config.yaml
num_hidden_layers: 8
hidden_size: 224
num_attention_heads: 4
num_key_value_heads: 2
head_dim: 64
intermediate_size: 896
vocab_size: 4096
hidden_act: "squared_relu"
norm: "rmsnorm"
norm_place: "pre"
norm_eps: 1e-05
positions: "rope"
rope_theta: 500000.0
rope_fraction: 1.0
qk_norm: false
attn_scale: 0.125
bias: "qkv"
tie_word_embeddings: false
parallel_block: false
init: "trunc"
init_std_qkv: 0.0326
init_std_o: 0.0
init_std_up: 0.0326
init_std_down: 0.0
optimizer: "adamw"
learning_rate: 0.0015
beta1: 0.9
beta2: 0.95
weight_decay: 0.067
lr_head: 0.00492
max_grad_norm: 0.5
warmup_steps: 400
schedule: "wsd"
decay_fraction: 0.419
decay_shape: "linear"
final_lr_fraction: 0.0
batch_tokens: [16384, 32768, 49152]
max_seq_len: 512
doc_mask: true
z_loss: 0.0001
train_tokens: 215400000
max_steps: 7197
dataset: "wikipedia_en"
Each number is 200 + 30 x the weight over its row's rms, rounded and kept within 0 to 999. Layers, rows and columns count from 0. The size before them is the row's rms in percent of the matrix's.

# layer 4 attention output (transposed), 256x224, rms 0.106, rows 186-191,249-255, columns 0-111
098,206,179,196,163,214,229,192,183,220,172,275,170,187,185,170,143,188,212,203,208,222,229,181,241,187,141,195,168,212,140,226,226,187,200,150,232,210,150,161,229,213,211,179,230,256,228,225,191,216,148,235,235,166,206,208,192,191,224,189,203,210,151,248,218,190,144,186,144,221,207,127,238,140,207,218,224,226,199,102,133,217,213,182,230,140,214,216,208,177,190,194,216,182,197,231,229,176,186,188,204,191,207,210,221,233,189,182,169,203,277,225,190
093,203,168,168,190,165,159,147,201,202,219,186,217,158,187,160,203,132,230,171,229,211,193,248,164,214,182,219,207,247,176,192,186,173,204,224,166,184,250,183,207,217,225,219,212,202,297,196,198,230,189,244,178,225,215,207,208,157,235,204,213,179,224,228,232,199,240,238,213,208,205,191,180,163,179,216,178,172,191,199,143,204,196,212,187,273,191,163,229,178,137,189,199,188,194,144,187,182,170,187,199,175,206,210,170,213,207,244,172,254,148,189,206
094,121,207,219,157,258,193,196,207,256,203,200,108,163,186,233,152,238,239,174,208,226,226,191,220,192,158,193,211,188,170,242,182,251,207,185,173,186,142,196,209,223,206,216,212,231,254,228,147,172,219,173,198,189,162,212,220,179,219,195,215,213,168,258,162,198,186,212,199,225,230,184,190,195,228,201,200,208,242,222,161,127,217,181,207,172,226,232,180,178,169,160,184,193,240,224,216,162,212,207,193,191,179,190,225,233,132,158,219,177,243,222,187
078,136,176,190,211,244,203,184,192,203,205,155,244,186,152,177,210,196,240,171,204,247,198,184,175,226,203,174,235,199,206,234,199,227,188,209,167,228,218,228,180,212,215,189,237,213,242,173,192,207,194,203,123,248,183,237,234,183,226,233,195,177,177,189,174,199,200,248,164,173,232,208,152,219,209,240,188,151,191,166,186,169,180,226,236,224,196,229,154,203,165,180,182,203,243,218,163,197,191,182,209,177,219,200,281,189,216,199,165,230,178,123,197
092,190,152,179,204,222,207,175,166,186,204,175,192,187,245,238,177,252,195,257,155,188,220,167,214,204,181,163,175,190,214,226,136,243,169,218,125,199,155,237,160,175,194,264,153,191,181,162,140,203,210,160,211,247,172,159,200,198,165,155,197,234,194,212,145,149,180,189,139,171,211,155,177,201,206,215,212,151,193,199,193,142,218,209,229,218,204,198,182,237,191,227,201,208,193,197,185,244,225,169,211,199,227,192,220,248,219,123,216,187,167,172,135
092,191,232,241,230,271,196,211,196,236,217,259,155,197,181,215,282,203,181,226,202,199,220,205,222,176,209,205,257,246,225,210,187,267,181,242,213,183,194,220,220,174,210,226,194,227,146,205,206,241,207,183,201,231,180,201,203,219,201,193,164,212,234,164,137,215,205,171,139,206,202,188,238,222,196,151,195,166,227,204,203,131,190,253,241,130,217,245,212,177,180,192,183,123,193,259,189,215,215,236,243,250,223,185,175,227,227,147,255,191,204,217,193
087,173,174,168,198,196,222,209,241,219,190,185,213,207,271,188,268,161,251,190,203,209,188,180,219,166,234,242,231,149,209,210,196,252,172,237,163,149,178,204,203,269,192,213,186,173,278,194,165,234,179,120,170,244,211,176,191,237,149,183,161,122,178,204,159,173,228,238,263,223,186,228,235,172,147,236,191,185,176,195,177,183,179,166,250,188,197,192,218,228,206,239,268,199,245,219,167,162,221,227,241,253,228,193,216,144,183,214,223,197,214,200,165
099,166,246,265,161,218,208,262,220,216,188,230,232,274,195,176,173,211,239,200,180,198,207,187,218,167,189,153,184,205,169,233,251,240,170,135,178,221,149,221,207,188,205,163,222,215,214,255,197,188,182,178,185,120,248,209,205,200,197,258,204,203,186,192,170,205,191,195,236,210,231,232,209,210,221,183,223,180,143,189,253,161,207,175,232,139,214,239,256,242,192,203,192,191,237,217,226,173,172,212,143,215,178,205,249,180,193,180,152,149,220,199,235
083,177,197,180,169,190,154,138,223,179,172,181,208,182,217,205,233,180,190,199,217,215,151,159,169,188,206,194,163,200,188,193,203,189,218,227,121,137,209,191,203,176,228,222,173,177,268,210,132,151,167,167,218,215,214,191,211,182,238,222,154,217,195,209,138,205,237,199,247,213,180,216,201,194,228,179,180,219,226,186,173,192,203,251,255,213,197,200,227,207,107,229,217,198,167,173,199,218,179,247,234,162,197,243,216,187,218,226,203,226,173,209,180
101,185,176,206,222,205,226,264,178,250,178,181,148,181,129,207,197,163,165,174,241,204,210,200,217,215,171,146,194,232,141,287,210,260,232,136,234,181,215,179,216,180,187,174,183,199,228,179,175,193,157,187,239,180,231,233,238,180,250,199,181,172,224,211,135,189,217,222,254,189,250,247,216,199,206,174,204,218,155,194,225,153,212,214,202,170,254,199,209,212,184,217,167,197,243,228,255,225,182,248,177,177,193,237,220,221,180,221,197,157,127,247,200
124,167,194,231,243,229,226,221,186,233,194,178,154,242,209,211,301,209,185,197,207,221,196,190,226,199,211,189,243,211,182,232,187,237,209,191,166,169,158,244,193,151,209,166,191,178,205,176,205,251,185,177,235,239,206,221,203,259,231,134,198,231,186,167,136,242,202,240,186,177,238,161,225,181,157,179,180,150,196,199,175,159,206,191,198,178,201,192,205,243,157,181,233,184,231,236,206,203,177,193,271,208,201,149,271,153,186,192,212,186,203,285,220
104,223,161,194,204,160,258,134,203,231,196,179,209,227,233,211,140,172,221,208,177,165,148,184,232,266,207,224,252,218,172,212,246,256,167,239,179,215,235,193,204,180,201,175,190,193,208,191,115,199,192,215,215,191,192,196,183,227,167,188,213,172,256,194,174,208,185,211,201,207,228,245,198,185,213,211,221,174,168,247,232,155,196,182,194,219,206,172,193,233,180,174,191,173,204,192,185,193,176,113,157,202,169,147,229,224,233,153,206,186,178,191,188
106,229,163,222,188,157,180,143,211,201,179,211,181,206,237,201,214,206,226,155,233,185,217,219,217,226,226,299,222,229,243,172,200,205,134,288,199,175,194,195,194,212,191,179,202,172,220,187,152,229,210,212,206,237,221,194,153,271,196,195,198,204,185,193,239,202,177,183,221,209,257,201,212,211,212,201,252,240,178,191,178,181,217,227,167,132,198,202,195,233,276,203,214,176,162,183,194,210,184,185,203,247,231,150,148,153,201,264,247,148,238,212,178
# layer 4 attention value, 128x224, rms 0.106, rows 122-127, columns 0-111
094,186,231,170,240,187,227,249,175,211,167,188,201,186,206,164,205,190,189,209,173,229,195,216,257,148,118,241,240,200,195,198,192,216,189,177,193,184,261,164,235,163,166,187,202,211,177,196,199,217,144,178,199,184,226,193,167,198,139,275,218,174,246,155,240,181,181,196,224,186,225,205,189,267,215,223,178,205,223,200,177,206,174,178,198,168,220,222,212,175,196,228,225,158,249,117,140,186,183,215,219,173,190,199,201,185,180,140,170,173,201,190,240
085,242,185,202,266,182,231,247,197,228,162,209,215,194,187,203,166,170,303,232,162,192,218,178,199,206,203,159,264,195,220,235,199,229,234,203,188,234,134,187,183,230,177,238,236,196,203,205,245,216,293,149,191,147,216,176,172,140,214,215,195,247,215,169,213,224,187,249,225,180,220,228,208,197,271,239,216,203,176,203,191,160,165,169,235,220,200,221,210,195,199,145,148,249,200,186,270,168,160,190,204,145,182,182,207,208,174,224,190,222,176,213,215
093,216,191,203,190,181,172,240,235,177,202,237,176,197,263,150,214,180,164,185,143,200,198,225,215,174,160,198,207,176,182,176,218,165,208,194,253,186,220,159,159,222,168,138,203,220,152,229,223,185,162,171,154,218,196,247,216,215,192,205,189,173,212,237,189,120,161,203,204,176,193,150,171,257,259,233,155,217,237,187,206,210,231,215,258,155,216,192,225,183,195,244,178,209,255,171,171,197,183,207,176,138,198,239,200,202,193,205,161,204,192,205,256
102,253,197,204,187,212,183,205,194,201,190,201,168,218,167,205,187,192,169,232,185,211,136,174,200,206,219,191,223,239,179,173,179,194,224,261,198,215,176,198,183,193,244,215,262,230,188,233,176,221,299,215,209,212,195,157,265,220,191,197,174,213,208,193,233,194,193,176,195,182,186,189,264,206,264,166,202,220,170,186,218,200,236,197,156,190,191,179,182,257,177,200,233,200,217,239,218,173,201,206,195,173,170,251,199,209,177,233,217,192,181,249,247
097,192,209,164,184,215,194,217,204,228,249,183,231,202,221,187,196,215,191,196,212,245,223,174,209,192,204,163,238,185,186,167,212,220,190,218,187,217,278,182,170,227,218,157,197,243,192,247,201,192,256,223,212,240,222,137,182,274,202,175,211,122,235,176,192,168,222,165,240,203,207,220,188,216,217,173,162,163,238,189,238,212,199,205,194,177,159,153,189,185,196,180,201,196,255,200,104,197,170,248,190,242,232,197,187,203,237,252,208,151,171,242,203
101,236,192,178,213,184,222,214,148,179,226,145,221,244,180,193,207,228,169,183,181,236,199,220,145,215,236,221,184,218,178,201,232,118,188,231,204,175,182,216,194,226,216,191,191,197,214,205,249,232,215,215,206,162,210,200,143,225,222,138,189,169,160,229,247,142,198,257,200,189,204,221,185,202,186,131,204,250,188,183,208,198,177,191,97,191,230,199,208,211,217,176,222,146,202,148,227,202,171,219,213,132,190,220,190,204,185,267,177,174,236,217,207
# layer 4 MLP up, 896x224, rms 0.107, rows 0-21, columns 0-111
114,189,179,214,155,186,179,157,230,170,211,194,217,166,222,200,215,224,210,178,248,224,149,188,180,200,146,235,169,203,193,232,227,186,248,222,222,215,205,181,239,237,147,214,155,132,206,206,186,198,230,177,233,171,228,225,210,197,166,209,178,180,163,234,193,204,210,216,155,212,218,257,174,218,244,214,256,220,219,172,212,209,191,168,253,194,170,183,206,203,204,226,165,219,180,192,177,213,186,202,197,274,182,210,200,185,153,229,241,207,190,227,250
089,211,248,196,163,189,242,178,191,150,117,226,179,227,194,208,224,249,195,161,179,181,225,169,191,228,215,176,219,231,232,161,171,238,127,191,217,201,203,208,176,209,149,203,181,214,193,201,185,210,179,275,179,204,221,268,144,188,207,213,200,230,198,162,185,220,213,154,238,204,197,193,203,171,173,167,256,194,241,197,153,162,204,187,201,278,255,185,225,171,192,199,184,177,178,144,255,213,194,200,202,176,192,193,220,188,213,181,162,246,189,161,179
099,210,206,184,178,200,208,207,187,222,166,197,167,191,172,172,201,161,176,177,174,205,234,167,247,221,230,213,209,113,170,233,166,248,215,214,283,188,213,185,217,168,162,186,212,202,187,226,224,118,184,219,214,209,198,215,174,186,183,195,209,205,258,204,163,153,183,206,174,174,177,228,272,235,162,181,215,208,254,196,165,196,202,215,213,191,196,224,220,213,164,234,168,287,189,186,145,234,202,204,180,180,218,244,214,175,195,248,235,190,188,191,192
104,179,195,209,213,177,154,201,209,245,184,180,235,211,177,192,168,243,196,234,168,229,232,182,232,235,216,203,240,207,205,213,150,208,160,193,276,138,176,216,209,239,178,253,175,204,187,158,290,197,198,193,229,208,181,197,182,239,179,169,143,187,194,201,180,239,190,225,232,164,171,190,206,207,212,161,197,197,245,167,132,207,168,126,201,171,219,216,237,239,201,203,203,196,192,217,181,194,197,241,164,141,227,248,250,196,202,198,227,177,233,150,197
086,188,214,144,207,187,199,156,250,158,166,161,229,182,236,186,189,182,180,174,205,230,231,188,158,240,197,190,208,184,207,162,221,212,203,188,252,241,257,216,156,169,211,196,184,193,213,234,254,132,201,163,221,215,191,209,190,211,197,156,181,197,219,244,165,226,214,211,229,158,217,176,188,215,220,196,222,267,214,192,227,220,162,189,200,195,213,237,198,185,184,255,225,229,182,197,163,256,174,228,139,183,186,274,242,190,229,235,203,198,217,200,188
114,165,198,218,148,171,176,223,165,193,225,143,282,146,244,205,176,220,245,231,242,179,235,219,215,210,197,167,223,208,202,173,172,179,155,165,200,273,209,202,220,217,195,191,186,233,138,244,198,170,223,199,171,179,177,221,227,201,206,106,186,177,189,157,212,224,258,197,179,195,201,214,199,164,253,224,194,186,264,154,213,224,214,172,237,207,226,226,237,224,211,221,180,190,173,207,216,191,183,193,179,174,209,190,168,186,228,199,145,273,203,239,204
095,240,168,224,148,186,244,184,213,211,191,176,161,201,240,190,202,201,165,252,219,190,195,182,197,249,185,203,179,206,249,197,191,228,181,184,196,189,182,198,161,167,179,215,168,200,215,209,154,202,192,178,279,214,258,222,194,187,220,202,213,212,257,168,211,251,202,246,204,198,163,188,187,165,204,242,188,189,200,182,216,180,220,137,144,209,237,255,197,274,187,162,194,193,209,123,173,159,169,189,203,174,138,222,236,212,185,183,161,257,219,248,205
091,134,215,195,189,221,175,186,246,203,234,176,197,166,196,208,175,221,189,199,211,177,206,181,230,190,229,183,196,154,154,186,211,225,198,174,241,179,214,142,207,188,196,228,218,241,198,216,230,167,196,216,241,182,187,225,244,152,167,174,195,191,178,191,212,164,187,198,196,177,155,213,216,220,212,188,158,226,187,184,182,209,222,211,224,196,176,231,184,203,190,263,226,165,200,171,206,222,190,144,188,251,194,223,238,200,235,180,199,199,144,211,183
103,186,208,207,149,186,209,154,264,205,200,227,222,210,188,189,294,223,195,166,196,213,248,199,192,211,214,235,226,264,202,198,199,196,219,224,179,202,197,229,246,194,222,208,154,232,216,150,170,208,180,222,174,219,224,215,132,190,239,161,133,213,237,194,251,163,243,194,178,200,223,215,192,169,193,267,202,176,159,179,233,169,214,118,196,208,212,225,237,213,152,233,250,179,197,131,241,199,213,206,240,171,172,173,194,195,199,190,195,238,171,188,208
092,157,172,166,180,218,116,216,239,164,228,123,195,188,245,165,170,196,216,197,194,193,190,191,215,228,199,202,198,175,181,191,184,214,202,228,171,206,301,167,238,138,210,183,181,193,228,176,223,204,226,155,191,170,195,187,226,179,263,192,213,220,236,254,163,186,227,173,234,189,209,189,166,211,165,149,156,213,174,167,166,199,197,183,197,229,152,170,156,160,193,221,184,222,200,179,146,242,173,198,166,186,240,200,207,170,202,171,158,209,151,151,165
089,236,211,195,222,146,219,149,182,221,178,217,224,196,211,156,199,237,205,214,221,230,126,207,191,195,207,214,257,207,217,169,253,251,145,220,196,208,211,262,207,254,231,201,141,152,211,163,177,138,208,213,227,239,232,188,193,257,171,206,180,233,198,231,230,190,197,160,234,236,243,214,224,193,230,214,237,155,185,187,227,209,191,172,237,227,231,172,185,179,217,144,206,200,247,213,180,233,199,209,174,237,216,208,181,166,226,223,128,233,178,168,239
103,232,192,222,220,199,220,206,192,175,199,162,188,168,197,183,210,201,252,187,230,206,278,178,202,212,202,178,151,201,233,240,214,222,191,157,167,245,136,168,168,180,202,203,210,167,177,189,166,208,202,184,259,196,182,204,149,178,187,233,174,178,208,212,211,158,167,244,185,164,168,216,205,193,194,179,195,151,173,146,206,194,159,171,220,159,268,238,250,170,187,190,175,200,157,191,193,189,161,231,143,235,193,242,235,188,207,177,188,232,195,204,244
108,158,241,183,248,199,211,200,200,149,198,181,184,111,199,209,168,166,173,170,223,172,189,187,162,139,250,220,147,196,246,202,140,260,220,192,193,166,181,199,184,269,204,237,185,194,176,171,238,186,182,206,191,244,245,224,150,182,185,257,182,204,231,226,222,186,217,205,223,182,196,221,226,170,199,215,211,198,230,195,218,174,165,176,232,173,189,235,244,236,186,198,226,196,223,170,194,194,202,180,186,168,210,283,214,201,172,238,180,210,164,206,271
112,195,238,237,254,238,246,185,215,189,196,214,188,187,227,164,179,198,182,158,169,137,199,187,200,179,246,279,243,183,212,231,206,201,171,160,192,162,163,193,209,206,176,198,230,166,173,210,226,155,218,253,283,224,166,277,159,242,234,186,207,186,190,243,193,180,217,210,229,161,136,193,209,189,157,207,172,176,178,176,173,249,217,169,231,163,222,198,189,199,176,174,218,189,194,183,201,234,225,156,230,218,153,236,196,189,240,229,159,188,168,202,244
091,184,197,270,209,175,219,215,180,259,181,179,206,220,186,215,163,238,184,249,171,213,215,153,224,169,151,205,188,221,241,178,204,220,143,212,237,200,194,205,163,211,177,178,200,229,194,214,225,219,190,206,167,229,169,276,183,205,202,153,112,233,154,270,208,235,231,209,249,230,185,174,221,226,189,224,201,198,264,194,207,204,155,167,155,247,198,198,225,196,154,216,184,231,199,188,177,178,222,200,241,223,205,193,207,178,212,203,217,186,212,225,229
118,190,215,223,180,206,156,143,255,207,238,197,202,197,217,213,202,243,215,230,239,207,222,205,187,156,202,138,180,158,196,195,211,253,202,220,250,215,170,175,199,216,167,208,159,193,220,194,222,173,169,240,204,209,182,226,212,209,220,153,184,186,210,191,208,262,217,198,115,209,121,184,254,189,163,197,196,237,227,164,179,239,201,158,179,215,262,191,152,167,209,202,187,239,151,171,189,223,213,225,214,195,223,181,145,186,283,195,207,252,175,212,189
103,204,202,239,194,222,197,219,168,144,190,170,198,178,170,177,205,213,158,188,199,179,188,148,227,229,145,174,244,187,187,221,213,205,175,200,159,234,195,159,213,154,132,162,178,201,204,232,216,190,214,185,183,161,236,189,202,199,182,176,157,204,197,208,136,217,145,146,205,189,181,210,194,175,182,137,230,222,199,203,198,186,228,192,168,228,252,236,230,173,201,198,249,213,245,205,156,268,226,154,192,196,231,225,187,147,202,141,205,195,150,177,207
111,204,189,229,214,225,191,201,196,208,182,172,189,170,232,180,204,218,184,192,179,178,285,170,195,222,266,218,189,135,206,183,189,212,198,191,177,206,162,143,184,163,101,203,185,244,158,240,249,164,242,197,235,199,196,211,186,180,220,176,180,176,201,205,219,217,173,163,215,121,179,196,194,231,161,197,205,194,229,215,186,221,185,195,171,146,225,257,204,230,182,224,257,240,137,182,185,184,207,220,216,252,165,176,123,196,225,168,176,214,183,215,207
105,201,244,168,208,189,224,171,154,203,193,211,238,177,279,205,225,232,130,196,205,212,260,173,172,180,167,231,224,151,210,170,246,184,165,143,236,199,184,229,209,154,223,220,190,194,146,237,252,198,245,217,227,178,198,193,175,238,194,152,227,179,213,182,197,244,219,238,177,146,190,189,174,228,204,223,255,191,202,157,187,208,187,209,149,161,199,215,183,143,185,245,179,234,204,218,172,269,207,249,178,206,210,224,227,213,207,212,240,236,226,268,152
108,174,182,210,151,249,170,200,221,206,232,232,204,201,193,169,170,207,241,202,158,199,211,203,180,224,182,160,175,231,216,225,144,242,237,197,181,193,243,247,185,160,161,196,151,223,163,214,157,219,188,180,152,190,264,226,218,178,223,196,153,159,233,203,189,212,209,213,200,151,192,232,258,174,185,154,194,154,215,203,173,203,197,226,205,229,195,203,230,175,154,151,182,194,194,172,193,198,150,184,237,182,217,239,213,159,164,196,163,224,236,202,202
098,163,221,190,191,170,226,208,189,225,196,190,198,217,233,211,221,177,242,193,189,197,195,222,201,237,189,218,171,169,207,194,162,220,206,189,159,229,197,212,181,201,185,167,205,178,237,206,253,224,200,171,177,205,168,204,190,232,184,140,223,218,188,202,219,229,197,165,200,167,116,167,182,221,156,247,158,178,206,176,140,168,199,181,206,225,185,210,206,270,183,278,200,169,222,185,238,142,224,175,174,148,183,190,190,154,238,194,195,280,219,253,225
118,213,256,197,208,187,224,235,160,227,140,202,193,194,219,159,224,223,174,180,238,150,205,205,220,176,204,189,236,170,212,199,178,234,191,169,238,189,171,217,203,181,218,132,245,253,193,179,194,196,198,183,242,230,245,241,151,207,238,202,129,221,247,226,188,201,189,198,185,205,174,200,198,243,155,176,205,178,211,169,142,228,166,197,217,161,226,204,176,155,183,217,215,211,203,158,176,222,222,190,239,238,256,260,266,224,211,182,187,182,194,211,290
# layer 4 MLP down (transposed), 896x224, rms 0.101, rows 0-21, columns 0-111
113,217,198,259,218,210,169,189,182,257,183,202,186,221,171,202,239,213,123,189,163,191,176,177,193,212,199,160,257,249,225,186,233,216,204,192,223,176,208,172,183,208,209,250,217,177,190,191,231,219,192,255,195,233,161,193,199,220,219,198,212,204,192,195,209,210,237,176,213,195,206,196,205,242,193,172,233,275,186,196,190,215,244,225,230,204,177,183,238,189,198,223,219,188,209,219,227,175,224,244,183,175,216,219,223,162,236,163,206,236,229,183,246
090,195,165,209,235,220,175,202,228,218,208,188,169,180,209,202,210,190,190,269,195,204,193,219,189,189,189,204,167,212,149,223,197,220,194,218,175,173,188,172,213,244,196,209,173,241,189,161,212,172,175,194,149,205,230,193,224,220,200,212,251,207,211,195,218,195,187,192,150,172,231,215,242,185,237,241,141,220,123,242,208,223,180,113,247,203,135,219,204,220,288,190,248,185,198,220,174,230,203,220,214,205,218,186,257,175,171,209,207,185,185,237,193
099,227,195,239,199,220,212,149,194,150,210,242,212,246,183,217,213,128,212,163,167,213,226,181,121,199,189,160,221,217,185,180,242,165,220,171,184,182,264,167,204,180,228,188,190,220,271,185,174,149,146,240,215,230,170,261,227,232,136,193,255,213,221,206,211,156,209,219,200,179,205,149,156,234,180,214,196,232,205,195,248,218,225,239,201,238,249,184,187,192,153,251,195,191,242,220,214,174,184,182,192,223,225,142,169,188,214,206,233,183,203,171,225
102,255,156,256,191,172,215,190,191,223,185,196,182,164,169,188,242,195,204,193,217,212,201,188,232,182,165,211,165,182,244,183,225,185,154,215,170,209,198,143,201,198,174,222,244,209,113,187,162,157,238,210,159,163,243,179,184,241,196,154,206,211,169,209,172,183,224,211,217,220,181,180,216,208,169,249,215,145,165,181,183,192,148,201,250,192,204,188,155,167,191,204,232,198,190,147,224,252,196,165,229,244,233,144,226,222,191,145,199,222,221,231,148
085,217,142,189,211,204,190,218,197,164,215,207,220,174,218,168,154,240,231,243,251,217,166,240,194,190,216,206,181,188,161,208,183,181,196,200,182,201,212,196,219,180,188,241,216,185,247,231,194,182,182,160,193,190,182,209,161,198,228,192,215,224,175,199,218,227,189,183,201,194,159,169,178,267,194,211,190,156,205,283,211,216,234,261,227,232,200,193,194,171,258,226,225,173,173,198,199,205,199,189,207,200,217,154,258,192,197,204,215,229,247,189,232
111,193,230,256,159,214,235,168,241,231,227,188,209,201,199,212,234,200,204,178,141,139,165,207,188,200,189,168,218,167,176,230,148,216,186,205,210,194,248,208,234,250,161,207,209,161,212,157,187,184,168,228,186,211,168,216,181,210,205,210,180,171,194,164,242,193,180,134,222,214,172,217,195,209,193,248,188,213,225,192,253,197,135,235,223,143,188,103,215,228,160,194,215,211,217,216,176,224,243,207,221,206,245,224,205,175,190,239,208,177,257,196,155
095,117,236,202,204,207,148,216,232,224,187,218,227,186,203,187,199,213,186,246,187,241,161,166,257,157,201,192,225,180,210,204,231,182,149,207,185,232,176,208,220,170,226,185,214,227,182,209,272,181,156,129,211,186,139,208,187,229,232,186,260,211,148,200,188,140,197,158,179,188,179,197,170,192,211,212,163,179,214,214,167,219,155,202,223,148,170,165,165,194,247,244,264,210,184,214,191,242,208,204,183,268,250,236,131,206,196,226,187,254,164,207,224
088,192,196,250,155,209,195,202,211,227,197,216,207,210,244,162,234,205,244,172,164,215,204,235,197,182,240,216,177,233,211,278,224,195,194,199,126,166,178,201,185,240,211,155,207,206,175,170,227,181,176,187,138,200,230,146,153,207,141,198,233,193,220,204,183,194,210,174,240,238,202,194,196,247,169,204,224,175,203,229,246,213,179,190,241,198,248,165,214,165,304,190,197,163,200,294,197,159,177,224,181,222,208,233,185,213,190,220,174,220,177,219,211
103,207,198,171,179,246,178,269,225,218,223,188,212,174,195,208,204,161,196,217,255,227,200,202,179,176,187,185,186,113,138,182,183,213,211,160,209,182,223,138,164,213,233,180,86,194,197,269,175,196,192,200,174,189,155,230,235,214,199,192,195,195,243,238,191,158,204,197,208,186,243,205,211,176,250,132,210,233,221,191,188,215,284,237,156,222,217,190,218,161,163,171,212,221,205,254,232,189,224,198,216,207,213,208,197,187,191,166,210,178,168,275,161
094,207,194,220,185,247,203,179,197,142,266,272,173,164,154,200,210,157,224,176,187,224,219,249,196,172,198,177,225,192,194,178,154,180,188,197,173,172,254,212,219,189,246,238,172,199,262,231,219,214,207,236,171,204,184,269,218,194,187,162,273,217,192,193,214,241,171,155,216,206,157,163,176,184,218,144,142,193,220,240,202,201,184,189,107,272,231,204,181,206,230,187,168,167,184,190,195,189,176,239,199,248,226,152,196,200,227,199,188,167,218,195,196
090,193,202,156,248,232,197,201,266,149,174,176,130,190,209,180,169,179,280,186,173,221,174,241,233,210,216,217,179,198,237,225,260,164,200,185,168,173,219,192,198,211,215,203,222,226,180,217,247,191,232,193,232,182,198,207,144,160,279,187,161,219,280,176,180,224,209,238,219,253,212,205,231,219,207,198,217,214,188,233,186,214,215,236,162,223,185,225,192,200,215,180,232,182,188,210,211,143,252,192,218,180,160,118,244,202,174,222,274,204,150,244,225
102,158,193,205,179,200,222,203,193,187,221,206,190,251,242,195,210,176,144,250,214,245,190,165,204,207,197,252,185,182,213,181,209,188,222,231,217,197,227,146,210,189,228,180,238,222,225,233,156,225,206,219,191,222,195,169,271,215,227,126,203,210,208,202,202,192,191,160,172,185,163,218,236,209,246,231,175,207,204,180,172,246,180,171,225,223,182,207,197,202,167,162,242,219,196,199,235,147,177,232,224,189,184,259,221,142,235,163,185,210,175,177,234
105,211,232,170,252,199,205,206,231,243,193,205,195,203,185,186,176,150,231,170,138,211,197,238,268,250,170,166,232,231,232,214,209,195,254,167,200,175,232,243,214,197,149,219,219,253,242,193,239,215,211,218,188,167,209,222,160,191,213,158,280,220,168,213,184,174,187,180,269,224,275,204,180,193,164,194,218,185,177,217,197,177,145,215,176,245,233,183,205,216,204,206,176,191,197,212,205,209,207,215,270,161,234,237,114,230,166,248,248,194,218,202,196
109,154,183,205,165,204,195,173,225,225,164,234,210,173,238,161,219,205,200,180,206,254,184,246,175,195,171,224,226,202,180,195,241,162,205,180,205,195,190,245,194,221,178,251,273,197,226,156,202,191,158,237,242,204,168,235,194,211,185,207,190,242,228,182,217,207,172,185,210,209,171,240,201,210,186,217,184,222,224,200,205,180,196,156,222,220,258,185,162,244,219,176,131,138,212,257,221,232,165,223,159,187,224,218,220,229,203,228,213,197,163,219,154
094,175,174,200,237,204,197,226,244,189,235,252,210,170,209,218,236,179,171,192,255,188,174,165,167,168,236,199,175,203,193,243,140,213,216,214,184,191,221,145,230,207,284,179,182,201,173,261,234,258,176,236,228,177,143,237,195,175,201,195,161,204,231,191,263,191,196,195,243,214,223,191,231,194,197,215,179,242,234,284,223,228,165,210,190,170,227,215,249,195,221,238,183,184,203,211,265,224,222,228,123,163,231,176,174,222,190,200,142,197,170,190,179
107,169,249,211,215,204,202,219,159,165,220,236,191,186,246,218,179,214,176,237,224,213,212,207,211,239,128,179,181,180,253,156,235,182,225,191,211,222,184,220,203,239,189,187,183,193,163,184,206,253,245,152,175,232,233,194,222,212,229,212,187,245,210,274,273,220,198,250,226,196,240,164,200,227,205,164,225,151,235,265,251,214,252,179,185,161,155,239,215,157,300,165,206,212,202,182,215,173,209,153,186,198,198,202,171,186,250,172,187,207,204,168,212
095,182,210,202,268,216,232,202,189,212,217,195,211,169,231,195,166,227,221,144,209,233,196,205,251,159,187,208,238,183,270,265,233,154,177,229,220,204,146,227,205,228,163,206,233,204,196,246,168,204,213,190,214,229,236,171,194,176,190,160,196,202,178,204,225,155,249,140,240,243,193,230,215,189,189,200,261,263,176,248,183,186,221,180,226,164,206,210,195,156,330,190,169,161,195,208,233,184,162,181,235,203,242,208,221,169,190,212,212,170,144,147,227
104,212,212,160,260,204,222,240,216,219,226,201,192,240,228,245,194,203,225,175,203,187,171,183,216,244,220,190,251,161,195,205,196,245,183,217,170,260,157,211,250,155,186,176,198,190,171,222,196,252,150,175,207,192,169,193,226,245,272,236,190,179,240,229,203,202,196,220,191,182,183,230,195,209,172,246,255,178,228,260,239,208,158,180,219,183,182,220,220,165,222,205,237,160,234,208,211,169,224,169,221,221,187,213,251,213,254,181,155,196,149,183,190
101,254,198,181,174,238,207,201,156,163,208,201,202,175,193,234,164,141,236,217,185,177,157,198,223,194,199,177,206,236,219,247,156,217,230,232,247,175,240,211,171,204,155,170,235,202,193,180,219,230,208,204,231,145,229,253,153,201,229,205,218,211,182,166,165,225,222,187,201,229,205,240,209,215,209,200,154,233,171,206,194,151,215,194,182,224,158,184,191,182,153,176,208,168,236,209,184,245,202,216,249,233,236,192,195,195,167,211,162,205,189,202,249
107,178,181,191,202,213,217,141,231,253,214,240,238,225,189,203,208,203,229,215,184,204,225,121,185,188,221,216,196,210,149,147,240,191,193,194,224,135,240,141,189,218,233,195,157,260,168,185,217,183,206,166,212,117,189,220,183,172,152,219,234,257,163,196,182,126,197,204,177,204,194,151,195,178,202,214,202,191,207,157,209,213,224,191,243,218,222,164,217,191,222,256,211,182,174,227,196,217,183,251,201,190,188,206,182,252,229,202,198,224,224,143,224
100,269,211,211,178,189,197,212,195,161,201,186,207,195,243,229,145,181,170,225,208,192,185,208,215,190,248,208,201,258,209,203,217,146,191,192,216,194,209,187,213,191,205,210,195,165,194,232,181,205,190,250,233,237,215,211,165,202,227,187,183,104,173,227,229,186,196,151,218,281,225,227,222,196,209,201,173,211,225,254,241,209,202,240,201,226,134,196,242,169,189,237,195,197,177,214,131,186,238,191,262,213,205,186,220,239,162,229,197,221,206,203,189
116,163,199,223,228,152,186,252,205,179,193,263,214,172,176,180,179,205,254,198,217,206,156,233,213,193,223,198,174,189,196,190,153,177,199,160,180,236,210,168,219,192,188,244,123,123,211,236,207,194,201,221,165,212,229,203,208,194,217,160,235,188,208,163,166,279,218,153,239,168,205,217,180,225,173,157,222,222,197,171,270,183,222,183,129,186,197,208,274,181,218,127,217,223,160,181,217,176,156,173,179,206,192,188,242,250,211,176,206,214,173,172,167